python train.py --num_hidden_layers=16 --hidden_size=128 --num_attention_heads=2 --num_key_value_heads=2 --head_dim=64 --intermediate_size=512 --vocab_size=512 --hidden_act="squared_relu" --norm="rmsnorm" --norm_place="pre" --norm_eps=1e-05 --positions="rope" --rope_theta=10000.0 --rope_fraction=1.0 --qk_norm=true --attn_scale=0.129 --bias="none" --tie_word_embeddings=false --parallel_block=false --extras=["capped logits"] --init="normal" --init_std_qkv=0.0391 --init_std_o=0.0 --init_std_up=0.0391 --init_std_down=0.0 --optimizer="adam_atan2" --learning_rate=0.003 --lr_mult_qkv=0.4 --lr_mult_up=0.964 --beta1=0.9 --beta2=0.98 --lr_head=0.00593 --max_grad_norm=0.5 --warmup_steps=545 --schedule="wsd" --decay_fraction=0.932 --decay_shape="linear" --final_lr_fraction=0.0 --batch_tokens=16384 --max_seq_len=384 --doc_mask=true --train_tokens=137900000 --max_steps=8417 --dataset="wikipedia_en"
Each number is 200 + 20 x the weight over the matrix's rms, rounded and kept within 0 to 999. Layers, rows and columns count from 0.

# q: layer 7 attention query, 128x128, rms 0.0613, rows 0-52, columns 0-63
# k: layer 7 attention key, 128x128, rms 0.061, rows 0-51, columns 0-63
q0,200,199,198,198,199,201,203,199,202,201,202,201,201,202,200,200,200,199,201,200,202,199,199,200,200,199,201,202,198,200,200,200,201,199,200,199,201,199,201,202,202,198,200,200,199,198,201,201,200,201,201,201,198,198,200,199,198,198,199,200,202,200,202,203
k0,203,200,196,201,200,200,202,202,194,199,199,206,201,198,201,197,200,199,201,200,200,204,200,203,201,196,204,199,203,202,199,199,200,202,197,202,200,198,197,198,197,203,203,199,200,203,201,196,198,198,198,204,198,199,200,194,201,202,201,202,199,204,200,197
q1,199,201,200,198,199,197,196,199,197,198,201,199,201,201,198,201,200,199,200,197,199,200,198,203,200,201,201,201,202,197,201,201,198,199,203,200,201,198,199,198,201,196,199,200,200,200,201,201,198,198,201,199,200,197,201,197,199,202,201,199,202,200,198,200
k1,200,201,199,199,202,199,204,199,198,200,199,203,199,200,201,201,198,197,199,199,199,203,199,201,202,197,198,202,202,201,200,198,201,202,200,201,201,198,199,199,199,203,202,198,200,201,201,198,198,200,198,205,200,198,202,196,204,202,199,204,202,202,200,198
q2,201,201,202,198,196,195,191,201,195,189,195,194,204,195,196,197,204,200,201,200,199,199,192,210,201,200,205,199,201,199,203,196,194,202,203,195,202,194,197,193,199,203,196,200,201,203,203,194,203,200,202,196,200,201,202,200,204,207,203,202,199,197,195,194
k2,199,202,201,202,199,202,202,197,200,204,205,201,198,200,204,199,199,199,197,201,197,203,203,196,202,198,200,203,200,199,200,200,200,199,197,204,200,195,199,202,203,201,204,204,199,199,202,202,200,200,200,200,201,195,200,197,198,199,199,200,200,202,202,202
q3,200,201,198,198,199,199,200,201,200,202,201,201,201,201,202,198,200,200,200,200,199,202,201,199,198,197,200,199,198,199,198,203,203,201,200,201,203,201,199,203,202,199,202,201,199,201,202,200,202,199,198,200,202,201,200,201,200,201,200,201,198,202,199,200
k3,197,196,204,198,200,202,198,199,204,196,204,196,200,200,196,203,200,205,198,199,201,197,199,198,196,207,201,199,200,203,201,199,202,202,198,199,199,204,198,203,201,195,200,200,202,198,201,201,206,204,199,195,198,205,199,205,199,198,199,194,202,196,201,206
q4,201,204,204,202,199,200,203,203,200,197,204,203,198,200,202,200,202,197,197,205,200,200,201,200,203,201,201,198,201,201,200,202,201,199,197,200,201,204,202,204,200,199,204,202,202,200,198,198,202,198,202,203,201,202,202,199,204,198,201,196,203,199,204,205
k4,203,197,193,202,202,203,200,198,197,201,199,199,200,198,201,201,198,203,204,197,200,202,199,202,202,197,200,200,201,194,198,196,196,201,200,203,198,199,195,199,200,205,200,197,195,201,200,198,196,200,200,202,202,200,202,200,202,199,201,204,201,205,196,198
q5,202,201,199,204,201,203,208,198,206,210,208,207,198,208,205,202,195,205,195,202,199,201,206,193,200,199,198,201,197,203,195,206,206,197,198,208,196,210,204,211,199,197,203,194,201,196,193,206,204,201,202,203,198,196,197,201,201,188,197,197,205,204,204,210
k5,201,197,196,203,201,201,201,199,199,198,202,198,202,202,203,204,200,199,204,197,203,202,193,202,197,201,201,198,203,198,199,196,199,200,194,203,201,199,199,193,199,207,198,198,197,206,200,199,199,201,203,200,196,200,201,202,199,203,199,205,199,203,196,202
q6,199,198,205,199,195,191,179,203,188,178,189,187,204,189,188,195,211,195,202,194,203,197,191,213,204,205,207,188,206,198,212,191,195,207,209,187,207,185,193,181,201,207,189,200,208,207,214,190,201,195,194,190,195,209,205,209,206,222,212,211,197,194,189,185
k6,200,202,198,197,202,195,198,203,203,206,198,205,196,199,205,194,199,199,200,199,197,200,203,201,208,192,202,197,201,193,203,204,195,201,203,201,198,198,197,200,197,198,199,200,200,196,195,201,196,200,195,205,201,199,202,190,199,194,197,204,196,203,205,193
q7,198,197,202,201,193,193,181,201,194,185,195,190,207,188,194,198,209,197,203,195,202,202,190,208,202,204,206,196,201,198,205,193,200,209,206,192,205,188,196,188,203,205,194,198,209,208,213,192,202,201,197,192,197,206,200,211,206,211,208,207,201,199,196,189
k7,197,198,195,206,204,199,202,200,202,205,197,203,199,199,206,204,201,201,203,194,201,203,200,203,202,194,204,196,206,197,196,202,199,197,200,198,196,200,191,195,201,197,196,200,199,202,193,199,203,198,196,206,199,196,194,191,201,193,200,209,202,205,197,198
q8,205,205,196,200,211,204,222,191,206,219,211,215,193,215,215,207,187,205,197,209,196,195,211,187,193,193,194,211,199,201,190,216,201,191,188,212,198,209,207,217,201,195,210,200,188,191,184,209,201,195,206,209,210,194,200,189,194,183,187,190,199,206,212,218
k8,203,197,205,193,194,203,199,205,205,195,201,200,200,201,191,192,203,195,194,204,202,198,197,195,198,212,199,207,194,204,205,203,199,198,201,200,202,197,208,205,204,207,206,201,194,197,206,205,198,201,205,193,205,205,204,210,195,206,201,185,202,190,202,204
q9,197,199,202,210,192,202,187,202,205,198,201,198,201,195,192,205,202,202,205,197,202,206,196,200,202,212,202,195,193,201,198,195,213,198,204,200,199,200,201,193,201,198,195,198,205,200,205,200,203,201,196,200,191,206,195,202,200,194,204,198,203,191,203,198
k9,210,195,189,204,208,206,208,195,195,195,197,195,201,196,205,208,204,208,203,195,203,201,201,204,196,191,198,191,212,197,194,196,201,206,195,199,196,207,190,195,199,201,195,195,206,205,194,184,203,198,195,206,193,199,203,199,206,201,204,218,204,216,192,198
q10,193,197,196,198,193,193,175,201,188,176,196,193,208,185,189,193,215,198,211,198,199,201,181,212,205,211,205,186,206,200,213,193,202,210,209,190,204,194,188,179,200,217,190,200,207,198,212,193,203,193,196,194,188,208,200,207,211,214,218,216,206,200,190,184
k10,191,202,199,214,205,208,196,194,204,199,203,194,199,196,206,209,200,210,194,196,205,196,194,197,196,204,200,194,202,197,195,185,208,198,199,196,200,206,190,211,207,192,190,204,218,202,194,193,211,200,197,201,192,203,190,203,206,185,203,211,202,204,190,205
q11,193,201,200,197,193,196,186,202,189,184,192,195,207,189,196,195,207,192,207,193,203,199,189,203,206,206,200,194,204,203,211,193,202,205,199,190,200,197,198,185,205,205,195,203,202,199,210,200,200,196,194,198,190,207,202,205,204,215,210,209,207,194,191,191
k11,201,199,191,209,211,201,201,191,197,203,193,195,191,196,209,206,203,209,206,195,205,201,202,205,198,194,201,189,207,191,194,194,205,201,205,196,191,206,189,193,198,194,191,201,215,200,187,190,209,195,189,207,191,198,194,193,206,190,205,222,195,213,189,200
q12,189,200,190,225,196,205,206,196,208,202,208,205,201,196,203,211,196,207,208,199,213,202,196,192,199,202,207,191,194,205,193,198,219,203,197,203,187,219,201,201,205,195,203,200,203,195,198,203,207,191,191,207,184,205,184,210,200,186,206,202,206,205,208,215
k12,204,201,196,209,205,205,205,194,201,190,193,193,206,193,208,208,206,207,200,197,209,192,199,202,196,196,197,199,204,194,198,198,209,205,198,201,196,201,186,203,205,194,197,200,213,199,199,195,206,188,193,203,194,200,198,198,212,199,208,213,198,216,197,204
q13,191,196,203,203,205,208,225,201,205,207,212,213,198,210,196,206,191,198,206,206,202,201,204,176,206,201,190,219,192,207,204,208,213,197,193,208,197,218,208,220,211,202,208,193,192,183,190,208,195,200,202,213,193,196,197,196,193,182,193,196,208,206,211,221
k13,190,199,197,199,199,203,197,201,210,202,208,198,196,203,207,196,217,203,191,196,198,207,201,205,196,206,204,185,205,191,193,196,200,185,201,198,201,204,196,208,193,195,192,203,205,204,200,196,212,212,205,195,200,206,210,205,201,203,198,195,209,198,197,205
q14,193,200,195,216,204,211,228,190,216,220,209,217,195,212,209,216,181,214,201,213,214,201,204,177,196,194,201,206,182,215,185,204,228,206,195,202,190,228,219,227,200,183,225,187,196,195,190,208,208,203,191,214,200,200,179,202,195,172,192,194,205,200,221,212
k14,210,203,207,211,192,196,197,198,199,190,190,195,204,193,209,196,197,200,200,199,196,191,194,200,196,202,199,203,195,213,203,205,200,204,202,202,192,204,205,194,202,201,206,197,204,198,204,191,194,194,196,199,205,206,195,207,195,207,208,192,199,201,203,211
q15,194,200,183,203,181,185,167,201,191,160,176,182,212,170,194,191,225,202,216,182,198,195,183,228,206,200,200,167,218,197,204,189,189,223,205,191,199,189,178,159,204,222,187,210,211,211,221,184,203,190,196,197,185,200,207,224,218,230,229,217,202,206,181,184
k15,179,208,196,217,201,208,209,201,196,205,199,195,201,202,212,214,200,234,196,190,211,200,194,183,210,196,206,194,194,198,200,179,211,214,193,194,206,223,178,216,183,179,201,196,217,201,193,181,234,195,182,217,190,210,178,206,201,176,208,230,200,213,189,184
q16,196,208,210,217,189,208,231,208,238,224,207,220,204,207,202,211,201,209,205,205,206,206,217,171,205,202,204,221,187,209,192,207,213,199,199,190,185,230,222,230,203,181,216,199,194,202,190,224,200,212,201,207,202,199,187,193,181,153,189,177,216,194,218,205
k16,206,202,203,200,189,203,217,198,206,203,199,193,200,195,212,197,204,210,202,217,202,201,213,206,204,192,193,207,201,203,191,200,191,196,222,219,194,196,209,192,211,211,202,196,175,195,209,206,177,200,216,208,198,198,217,200,210,208,202,182,211,199,212,201
q17,197,195,199,199,201,203,188,208,214,213,205,194,212,205,194,212,198,195,198,201,209,189,193,197,192,189,205,202,190,197,203,220,210,221,215,180,215,208,211,206,193,202,224,191,178,205,195,183,208,197,221,215,220,195,183,202,202,171,210,193,190,218,218,185
k17,193,194,189,195,181,174,188,216,215,178,192,195,189,219,189,193,202,219,206,185,200,211,196,190,210,189,214,195,182,186,190,206,182,208,206,183,219,206,217,196,188,195,205,214,199,199,196,195,210,199,196,213,211,193,204,199,191,183,189,207,186,225,205,175
q18,230,194,204,217,210,204,199,188,224,217,204,194,191,212,221,235,189,216,211,187,182,175,216,205,207,192,200,173,174,214,165,236,183,210,203,196,209,197,214,222,218,211,186,184,209,184,172,173,242,174,225,233,238,201,170,183,208,175,196,217,208,229,210,218
k18,217,203,198,199,216,179,218,176,214,207,206,176,208,177,225,203,182,196,206,221,193,184,226,184,210,187,190,183,225,211,187,214,166,192,183,199,215,209,182,200,187,182,224,227,184,204,197,203,216,213,223,208,173,188,182,195,229,180,200,175,194,208,205,211
q19,197,218,219,207,195,228,211,210,198,218,202,218,177,176,201,212,177,207,190,256,238,211,219,170,210,234,189,202,171,194,198,203,214,180,238,223,184,200,215,218,226,184,221,183,200,195,204,242,203,189,153,207,164,198,210,196,190,209,186,191,189,191,182,240
k19,207,225,190,195,179,230,219,178,186,204,206,210,223,214,241,193,225,186,169,201,189,205,192,214,188,231,208,222,204,219,205,175,218,196,223,229,192,193,209,200,227,222,183,183,202,193,194,204,158,211,199,197,213,229,234,210,172,244,200,205,225,194,201,189
q20,214,205,210,214,222,246,222,203,225,178,199,164,196,232,239,164,155,210,197,212,195,244,205,184,162,206,220,201,144,194,153,172,195,152,170,195,175,202,236,214,222,241,178,197,213,175,191,190,224,144,215,203,208,195,187,201,207,197,190,240,216,236,236,212
k20,195,212,238,208,203,178,218,147,178,190,208,170,209,227,269,199,196,159,191,150,215,252,166,192,179,236,207,228,179,194,211,201,194,210,211,152,221,211,257,201,220,230,198,227,190,164,177,178,171,198,185,206,206,199,208,227,236,189,208,243,220,197,203,192
q21,156,177,199,182,211,207,202,196,186,179,206,174,177,234,149,209,245,169,196,185,181,212,198,185,182,154,215,158,239,191,200,183,251,168,240,219,202,213,239,206,224,198,210,166,111,186,220,152,200,156,186,196,193,166,178,231,218,233,216,288,191,228,246,184
k21,182,165,214,204,191,233,177,178,162,189,223,217,164,173,152,203,258,243,213,178,163,214,215,186,183,236,186,178,259,204,167,204,187,211,199,189,210,239,233,205,180,170,195,169,152,196,146,157,178,163,223,224,166,182,217,213,209,198,204,219,186,207,176,179
q22,163,195,166,186,182,203,239,209,163,230,228,209,180,253,253,206,178,164,167,173,192,221,154,197,204,195,178,186,205,217,208,227,199,158,189,254,201,212,162,210,179,198,178,217,146,200,250,139,183,163,177,219,219,234,161,194,163,203,195,201,183,178,209,240
k22,158,224,121,225,158,186,222,229,179,195,215,215,223,212,216,190,159,176,194,205,201,187,189,208,239,270,187,216,225,232,211,218,204,149,176,213,202,182,223,199,161,198,178,201,226,171,234,156,197,155,188,218,172,193,135,231,234,195,175,204,187,168,214,193
q23,219,231,186,144,211,203,188,200,207,230,191,162,196,168,218,194,199,154,220,96,204,225,207,214,182,181,184,215,165,180,182,227,186,181,217,170,137,202,208,188,218,188,213,222,183,188,219,193,180,206,217,174,213,236,150,153,213,203,206,191,169,216,141,213
k23,211,196,148,221,213,222,148,186,193,198,152,153,149,198,226,233,168,200,232,195,250,225,180,222,226,205,190,187,142,206,206,219,191,192,228,199,197,199,184,183,190,185,208,229,219,183,220,173,196,215,165,194,211,158,218,136,228,194,184,235,185,145,177,233
q24,167,195,163,150,185,198,182,195,204,205,193,156,253,191,205,270,169,240,188,185,177,193,170,217,194,200,189,203,173,252,202,194,236,171,193,191,191,225,158,132,259,202,238,202,230,198,155,226,160,183,218,253,183,232,197,202,197,224,190,234,153,252,201,199
k24,172,208,151,187,221,195,200,175,226,165,181,150,205,204,257,217,144,243,146,214,201,197,224,204,193,212,181,200,184,241,193,199,182,160,182,210,231,203,178,185,230,187,186,241,199,214,139,151,212,183,227,208,237,161,233,179,194,247,215,217,225,222,187,191
q25,170,230,211,172,210,236,219,219,222,126,130,215,167,222,159,208,180,168,167,224,238,205,167,226,250,197,196,248,210,196,173,217,151,198,197,203,207,140,192,273,212,180,204,232,192,228,200,142,200,214,209,238,166,205,142,192,226,206,222,210,217,232,236,195
k25,217,241,222,167,182,223,223,217,164,152,173,237,194,232,202,211,215,183,213,212,226,251,168,188,210,194,167,274,234,158,161,213,191,172,179,221,188,115,218,230,203,213,209,208,183,164,209,237,230,213,201,194,181,209,141,212,200,140,237,202,194,244,208,235
q26,159,207,247,227,217,216,147,178,174,222,208,202,210,235,230,237,199,194,204,178,160,211,179,193,188,213,215,150,214,185,194,181,240,229,245,247,168,238,214,169,218,214,212,306,227,224,209,264,207,187,165,209,164,180,196,205,242,228,193,219,228,249,201,207
k26,208,190,236,219,218,126,170,209,146,229,205,166,207,211,213,233,202,221,181,147,179,205,199,198,196,195,183,199,179,204,185,137,177,196,241,218,150,223,231,172,190,192,206,235,185,205,165,231,232,157,188,215,230,213,154,180,220,211,182,188,203,244,181,199
q27,182,192,166,160,174,141,171,202,178,191,177,215,207,212,204,218,250,199,197,196,165,199,194,196,195,195,216,212,165,211,171,218,224,187,190,188,207,210,206,207,290,194,266,213,175,182,189,168,199,203,161,258,196,187,140,159,201,181,202,185,259,223,176,193
k27,221,197,171,227,181,229,217,201,186,235,189,191,163,232,243,238,272,217,190,161,204,217,203,215,194,212,209,204,229,197,172,215,192,215,172,226,215,206,193,193,174,190,285,251,188,184,191,170,205,223,187,176,215,153,201,196,174,187,192,163,208,174,195,219
q28,223,220,167,197,201,229,187,220,231,245,198,215,205,190,253,178,255,223,191,241,180,205,208,188,243,182,178,159,212,200,196,231,158,221,243,213,212,216,227,183,253,213,195,220,220,205,242,236,193,224,216,221,196,158,165,168,191,170,191,242,209,237,175,167
k28,219,216,128,186,150,203,198,166,164,199,230,181,237,191,206,207,250,233,203,219,167,206,206,210,256,187,223,177,212,188,189,218,218,197,205,226,198,243,215,180,231,159,192,171,205,194,208,229,162,294,193,260,217,158,171,173,175,221,200,197,196,236,208,153
q29,233,195,269,200,233,166,212,205,136,197,223,175,235,215,243,136,211,180,214,196,218,199,216,202,179,185,201,222,170,239,240,185,147,188,189,199,236,216,206,214,199,222,205,206,225,202,218,138,229,230,194,256,163,161,164,197,196,200,230,241,193,197,187,200
k29,175,199,235,193,206,217,182,235,178,194,244,191,159,207,219,189,205,225,220,197,207,184,178,197,223,202,191,209,212,205,201,203,203,209,222,215,238,217,210,206,170,208,213,239,254,210,182,153,199,258,179,232,170,198,231,254,217,192,198,224,173,226,167,164
q30,177,191,228,196,188,209,227,212,173,207,183,215,235,124,205,151,168,215,215,189,197,205,202,194,222,191,186,174,188,198,246,182,199,169,189,191,144,215,186,238,237,201,215,279,250,196,157,223,174,193,151,232,228,233,223,220,194,226,198,231,236,200,198,204
k30,187,228,196,232,192,228,214,225,159,174,211,225,220,167,257,219,176,223,171,194,182,239,176,170,213,217,196,206,206,222,224,190,175,182,170,203,186,212,201,199,234,213,187,219,230,223,219,193,189,246,169,209,221,208,231,291,144,238,233,207,242,174,172,208
q31,226,208,208,216,169,190,211,208,176,193,171,216,218,152,183,171,199,191,179,238,184,213,222,210,224,171,162,197,214,160,173,227,181,188,266,206,149,221,168,227,176,242,166,243,213,212,208,196,237,168,176,174,182,194,189,205,185,177,198,215,287,247,158,231
k31,211,192,189,193,155,232,189,208,177,221,190,167,217,197,251,154,214,179,209,218,154,154,236,223,219,199,184,185,181,197,173,231,169,209,240,239,122,202,218,232,167,257,174,149,214,203,167,180,208,172,178,179,185,200,234,201,151,157,236,214,220,242,185,176
q32,199,200,199,203,202,204,209,200,206,209,206,206,199,205,205,205,196,202,196,200,204,200,206,190,199,201,199,203,198,203,197,203,205,198,197,202,198,208,204,208,200,197,205,200,198,196,196,204,199,200,200,205,200,199,198,197,196,193,197,198,201,201,205,210
k32,200,201,199,201,198,197,198,199,200,198,201,199,199,199,200,199,203,201,201,200,201,200,200,202,200,203,198,197,202,200,202,200,203,204,202,196,199,203,199,200,201,202,200,195,201,200,202,195,200,200,194,200,195,205,198,203,200,200,198,204,200,201,199,196
q33,198,199,198,199,205,206,208,197,202,205,205,204,200,202,204,206,195,200,198,201,203,202,207,193,201,201,198,203,199,203,197,202,201,198,197,203,198,206,202,206,200,199,204,201,196,197,194,203,199,200,201,204,200,198,198,194,196,193,197,200,200,201,204,205
k33,204,201,198,204,198,196,202,202,198,201,196,201,199,197,201,196,202,200,201,199,201,200,197,201,201,198,200,198,202,199,200,201,198,202,198,201,201,199,201,194,199,203,201,198,202,201,199,198,198,198,197,203,199,201,200,200,205,205,200,204,200,205,199,193
q34,201,200,199,198,202,202,204,202,200,204,201,202,199,202,200,201,198,202,198,202,200,199,201,196,200,202,197,201,199,201,198,201,200,199,198,201,197,203,199,203,200,197,200,202,201,197,201,201,201,202,200,201,201,199,198,198,198,196,198,198,202,201,203,204
k34,203,202,196,202,198,197,199,200,199,200,198,202,198,199,201,198,201,200,203,201,201,199,201,202,202,197,198,202,202,200,201,201,198,201,201,199,200,201,201,201,201,202,201,198,199,202,198,199,198,196,197,202,201,200,199,197,204,200,201,204,199,202,201,194
q35,200,200,204,197,199,195,190,202,197,190,192,193,203,196,197,197,205,197,200,197,197,199,198,208,200,202,202,194,204,200,206,196,200,200,200,198,202,196,199,189,199,205,195,199,201,206,204,197,200,196,199,193,199,201,206,204,206,209,204,202,199,202,195,193
k35,198,202,199,199,203,204,201,197,201,204,203,203,198,203,201,201,196,201,199,201,197,202,200,199,203,198,200,203,199,199,198,198,200,199,199,204,199,201,197,206,202,202,201,202,196,199,199,201,198,202,203,202,201,197,202,199,198,198,197,200,200,201,199,205
q36,194,201,202,199,200,200,196,202,198,201,198,203,204,197,199,201,198,194,201,198,201,200,198,198,200,198,200,201,202,196,200,198,197,201,201,198,201,195,200,196,201,201,200,201,195,200,203,202,198,200,199,200,199,199,204,198,197,204,198,200,199,201,199,197
k36,201,201,199,201,201,200,198,197,203,200,200,199,198,202,201,201,201,205,202,200,199,198,199,198,201,203,201,200,199,200,198,199,203,201,201,199,199,201,196,206,201,199,202,199,200,197,198,199,201,201,196,197,200,203,198,199,201,196,199,199,199,201,201,199
q37,200,200,194,200,207,207,215,199,204,210,206,208,198,204,208,204,196,205,199,204,202,200,210,194,199,199,194,204,201,198,194,204,200,202,196,206,197,208,203,206,206,196,205,203,198,196,192,203,198,201,200,206,201,200,198,192,197,191,192,199,200,202,210,208
k37,196,201,200,201,196,205,201,196,202,195,203,196,199,205,198,205,200,200,197,200,203,197,198,198,193,208,197,205,197,207,201,199,204,200,199,199,201,202,203,209,203,203,203,204,201,199,205,201,205,203,203,194,203,199,202,208,197,198,200,193,201,195,196,207
q38,198,199,198,202,198,201,200,200,203,199,203,200,198,199,200,202,203,202,198,204,198,203,200,198,201,200,201,199,196,201,199,206,201,197,205,204,203,199,201,206,199,198,198,198,200,201,200,202,203,203,205,198,201,195,198,204,201,194,199,198,204,200,202,198
k38,201,200,197,212,198,200,195,195,200,199,200,196,199,196,206,205,200,201,205,196,204,207,196,206,197,196,204,193,203,200,192,196,204,200,199,201,198,200,195,194,203,200,198,200,203,203,198,194,202,201,195,202,197,198,198,199,204,199,201,210,203,204,195,200
q39,201,196,200,201,205,200,212,205,207,214,211,206,199,205,209,208,200,205,194,204,197,206,207,197,200,200,201,204,198,196,193,205,203,194,199,214,204,198,204,212,195,199,200,194,196,199,196,203,201,208,205,198,206,195,195,203,192,193,192,196,201,198,206,200
k39,204,200,195,213,202,202,203,198,196,196,194,193,201,198,206,206,198,207,203,195,207,200,194,203,198,198,193,201,201,206,193,198,205,203,199,201,200,203,197,190,203,204,197,195,202,210,197,197,200,193,200,203,198,200,199,199,208,204,205,203,204,208,191,205
q40,194,206,208,195,197,197,182,202,188,184,187,195,204,196,193,194,202,196,207,193,198,192,189,210,197,200,201,196,205,205,208,194,198,204,200,187,201,198,194,187,203,207,194,201,203,196,205,196,200,192,198,199,196,204,206,199,213,218,206,207,201,198,189,191
k40,194,199,204,190,198,196,196,204,204,205,205,209,197,201,191,198,200,198,196,202,196,200,209,198,204,205,206,202,202,192,206,205,194,197,204,198,197,193,201,206,199,193,202,203,197,191,202,206,200,207,195,197,201,204,196,198,195,188,194,195,199,190,207,192
q41,207,195,199,209,205,207,226,202,219,220,216,212,195,215,209,212,188,207,194,204,202,206,213,185,201,198,199,210,186,201,191,209,210,196,197,212,200,209,207,221,198,189,211,196,200,199,187,207,199,207,206,206,206,190,192,199,187,179,195,188,201,198,215,215
k41,211,201,191,204,201,200,209,199,196,193,196,198,202,200,205,195,203,199,202,200,203,200,194,206,195,198,194,204,204,205,197,201,200,201,198,208,203,201,203,191,195,215,198,195,195,207,198,196,189,189,207,205,201,197,208,200,200,212,207,202,203,210,200,205
q42,202,192,189,207,207,206,210,196,213,218,211,208,195,213,201,212,194,206,203,204,201,208,208,196,200,192,200,202,193,196,195,208,206,199,202,203,200,211,198,215,198,201,207,190,198,199,191,199,199,209,198,205,199,193,193,205,199,181,189,198,200,205,206,206
k42,196,207,204,207,197,206,201,205,203,200,200,192,204,201,203,200,206,202,192,198,202,197,188,196,196,205,193,204,194,207,194,196,204,197,194,205,205,197,203,202,203,204,200,203,199,207,204,200,202,194,213,194,199,196,201,206,197,210,202,192,202,201,196,211
q43,198,195,198,209,198,204,209,196,219,220,212,209,202,201,206,215,195,206,199,202,198,200,202,184,202,211,197,209,183,205,196,203,216,198,207,203,195,214,207,219,196,189,206,192,199,202,200,209,199,210,193,199,192,197,182,205,192,173,198,191,206,190,215,207
k43,204,203,202,212,201,205,202,201,194,194,203,191,203,200,207,199,204,206,199,195,198,199,187,200,195,200,197,197,202,204,196,194,200,202,191,206,206,205,201,196,198,206,198,199,199,207,196,194,196,194,211,198,202,195,205,209,196,211,201,199,202,209,196,212
q44,200,196,188,208,202,210,215,194,215,226,215,215,198,215,209,219,189,216,203,207,196,210,211,184,198,198,199,209,185,199,187,204,212,196,198,204,194,219,212,228,197,191,214,191,201,195,191,207,202,210,201,208,199,194,189,196,190,167,187,188,208,190,216,210
k44,204,203,215,211,196,193,209,208,198,196,190,199,203,193,207,195,200,192,199,199,203,193,198,201,200,204,196,212,195,217,200,204,204,205,206,203,200,204,212,183,206,203,197,194,187,207,202,202,192,192,211,202,202,200,200,206,200,210,206,187,202,202,203,212
q45,207,202,189,216,199,224,218,193,226,218,205,212,192,205,205,221,187,211,203,202,211,192,216,185,199,201,189,210,185,219,188,206,215,206,206,203,185,227,204,213,201,183,209,195,198,201,184,206,203,204,186,209,194,193,186,211,192,176,196,191,196,203,209,226
k45,214,199,191,211,196,216,201,201,200,193,198,203,210,201,213,200,197,195,203,206,193,199,199,189,201,191,198,195,200,204,191,213,196,199,195,210,199,195,196,207,205,210,215,201,196,202,197,198,178,195,211,204,205,185,207,196,205,214,202,191,201,207,196,214
q46,200,195,200,199,206,201,210,189,204,211,207,199,203,203,210,206,194,203,196,209,200,205,211,193,202,207,196,200,191,197,193,204,203,191,198,201,205,201,205,210,188,193,206,194,196,196,199,208,195,212,201,207,203,197,196,185,194,178,197,198,202,198,216,194
k46,196,197,208,191,194,194,208,205,206,198,196,200,201,199,193,199,190,198,195,197,198,193,199,192,188,214,200,217,204,215,213,202,198,209,203,188,204,211,222,203,206,198,201,210,190,195,214,200,196,201,204,194,197,206,198,208,193,197,197,186,206,190,209,206
q47,196,205,212,187,198,197,163,198,198,205,207,191,199,187,184,164,210,203,181,205,193,196,195,212,212,210,210,196,204,185,196,212,198,198,207,195,217,169,203,202,214,199,187,208,200,207,189,207,209,207,205,188,216,199,209,186,191,213,202,194,180,199,188,190
k47,188,192,215,195,206,194,201,226,201,198,200,200,189,202,173,200,203,215,182,198,197,202,202,205,206,209,213,213,199,183,202,210,195,206,206,192,204,198,211,184,194,191,195,202,192,198,196,210,210,191,190,204,204,211,204,204,178,191,207,197,193,194,190,184
q48,194,201,201,188,195,185,179,196,198,178,187,198,211,194,198,183,210,192,189,179,189,195,199,214,185,199,208,179,218,201,210,178,197,216,195,183,210,193,191,184,193,208,190,207,212,212,218,174,200,195,203,184,209,197,209,207,205,227,215,203,202,192,190,182
k48,179,187,211,202,192,201,192,209,215,211,193,202,208,195,190,194,210,205,212,193,207,198,194,203,206,191,214,204,192,196,201,189,205,210,204,192,192,211,207,209,189,190,193,204,186,204,206,219,206,219,193,190,204,216,192,207,191,184,200,199,203,183,211,192
q49,198,184,196,230,212,209,231,193,202,235,228,227,181,194,201,220,175,198,218,211,217,186,198,173,187,191,206,223,191,212,192,208,226,176,208,222,191,233,205,236,201,183,209,182,213,197,183,196,191,200,199,224,195,198,172,198,185,161,192,184,191,207,214,242
k49,200,180,217,205,196,187,200,227,226,178,202,189,217,191,192,222,194,200,204,225,204,164,206,188,193,195,196,201,206,209,185,206,181,209,212,175,213,223,203,224,216,212,212,187,153,203,232,185,188,192,224,182,173,206,174,205,226,185,200,164,211,186,217,213
q50,218,208,201,215,176,222,176,203,205,194,181,195,202,171,218,211,175,203,188,199,215,202,183,205,181,230,198,180,176,223,186,193,193,252,214,186,209,202,198,180,204,221,199,187,195,184,220,160,228,169,189,200,208,202,216,216,223,217,202,231,219,193,175,196
k50,216,198,191,215,220,178,211,186,223,192,211,169,217,238,209,216,191,198,198,174,217,174,194,204,217,220,208,208,172,182,199,225,174,223,214,167,225,216,209,196,222,204,215,220,194,192,206,188,216,163,188,227,191,152,177,209,193,168,221,219,184,237,182,202
q51,193,207,200,189,231,210,198,191,201,210,206,212,171,156,185,213,181,194,222,179,219,153,203,196,207,197,192,172,199,204,190,231,196,225,236,226,211,163,204,217,216,161,195,183,183,188,197,180,199,176,195,212,213,180,183,200,219,222,196,188,166,214,192,245
k51,229,216,196,194,222,266,194,167,177,174,216,229,199,206,187,242,215,181,191,208,193,183,213,218,200,218,175,216,210,200,175,222,209,215,238,206,184,200,191,227,255,201,206,200,230,205,208,232,179,159,225,231,173,168,232,170,179,226,220,199,153,191,153,244
q52,232,196,188,220,217,176,219,151,205,239,208,202,151,165,181,194,235,194,223,179,176,159,247,239,232,192,171,228,239,207,206,225,178,162,191,216,185,173,172,199,199,212,169,218,246,195,172,232,195,212,212,212,180,179,162,200,217,183,196,155,203,234,182,258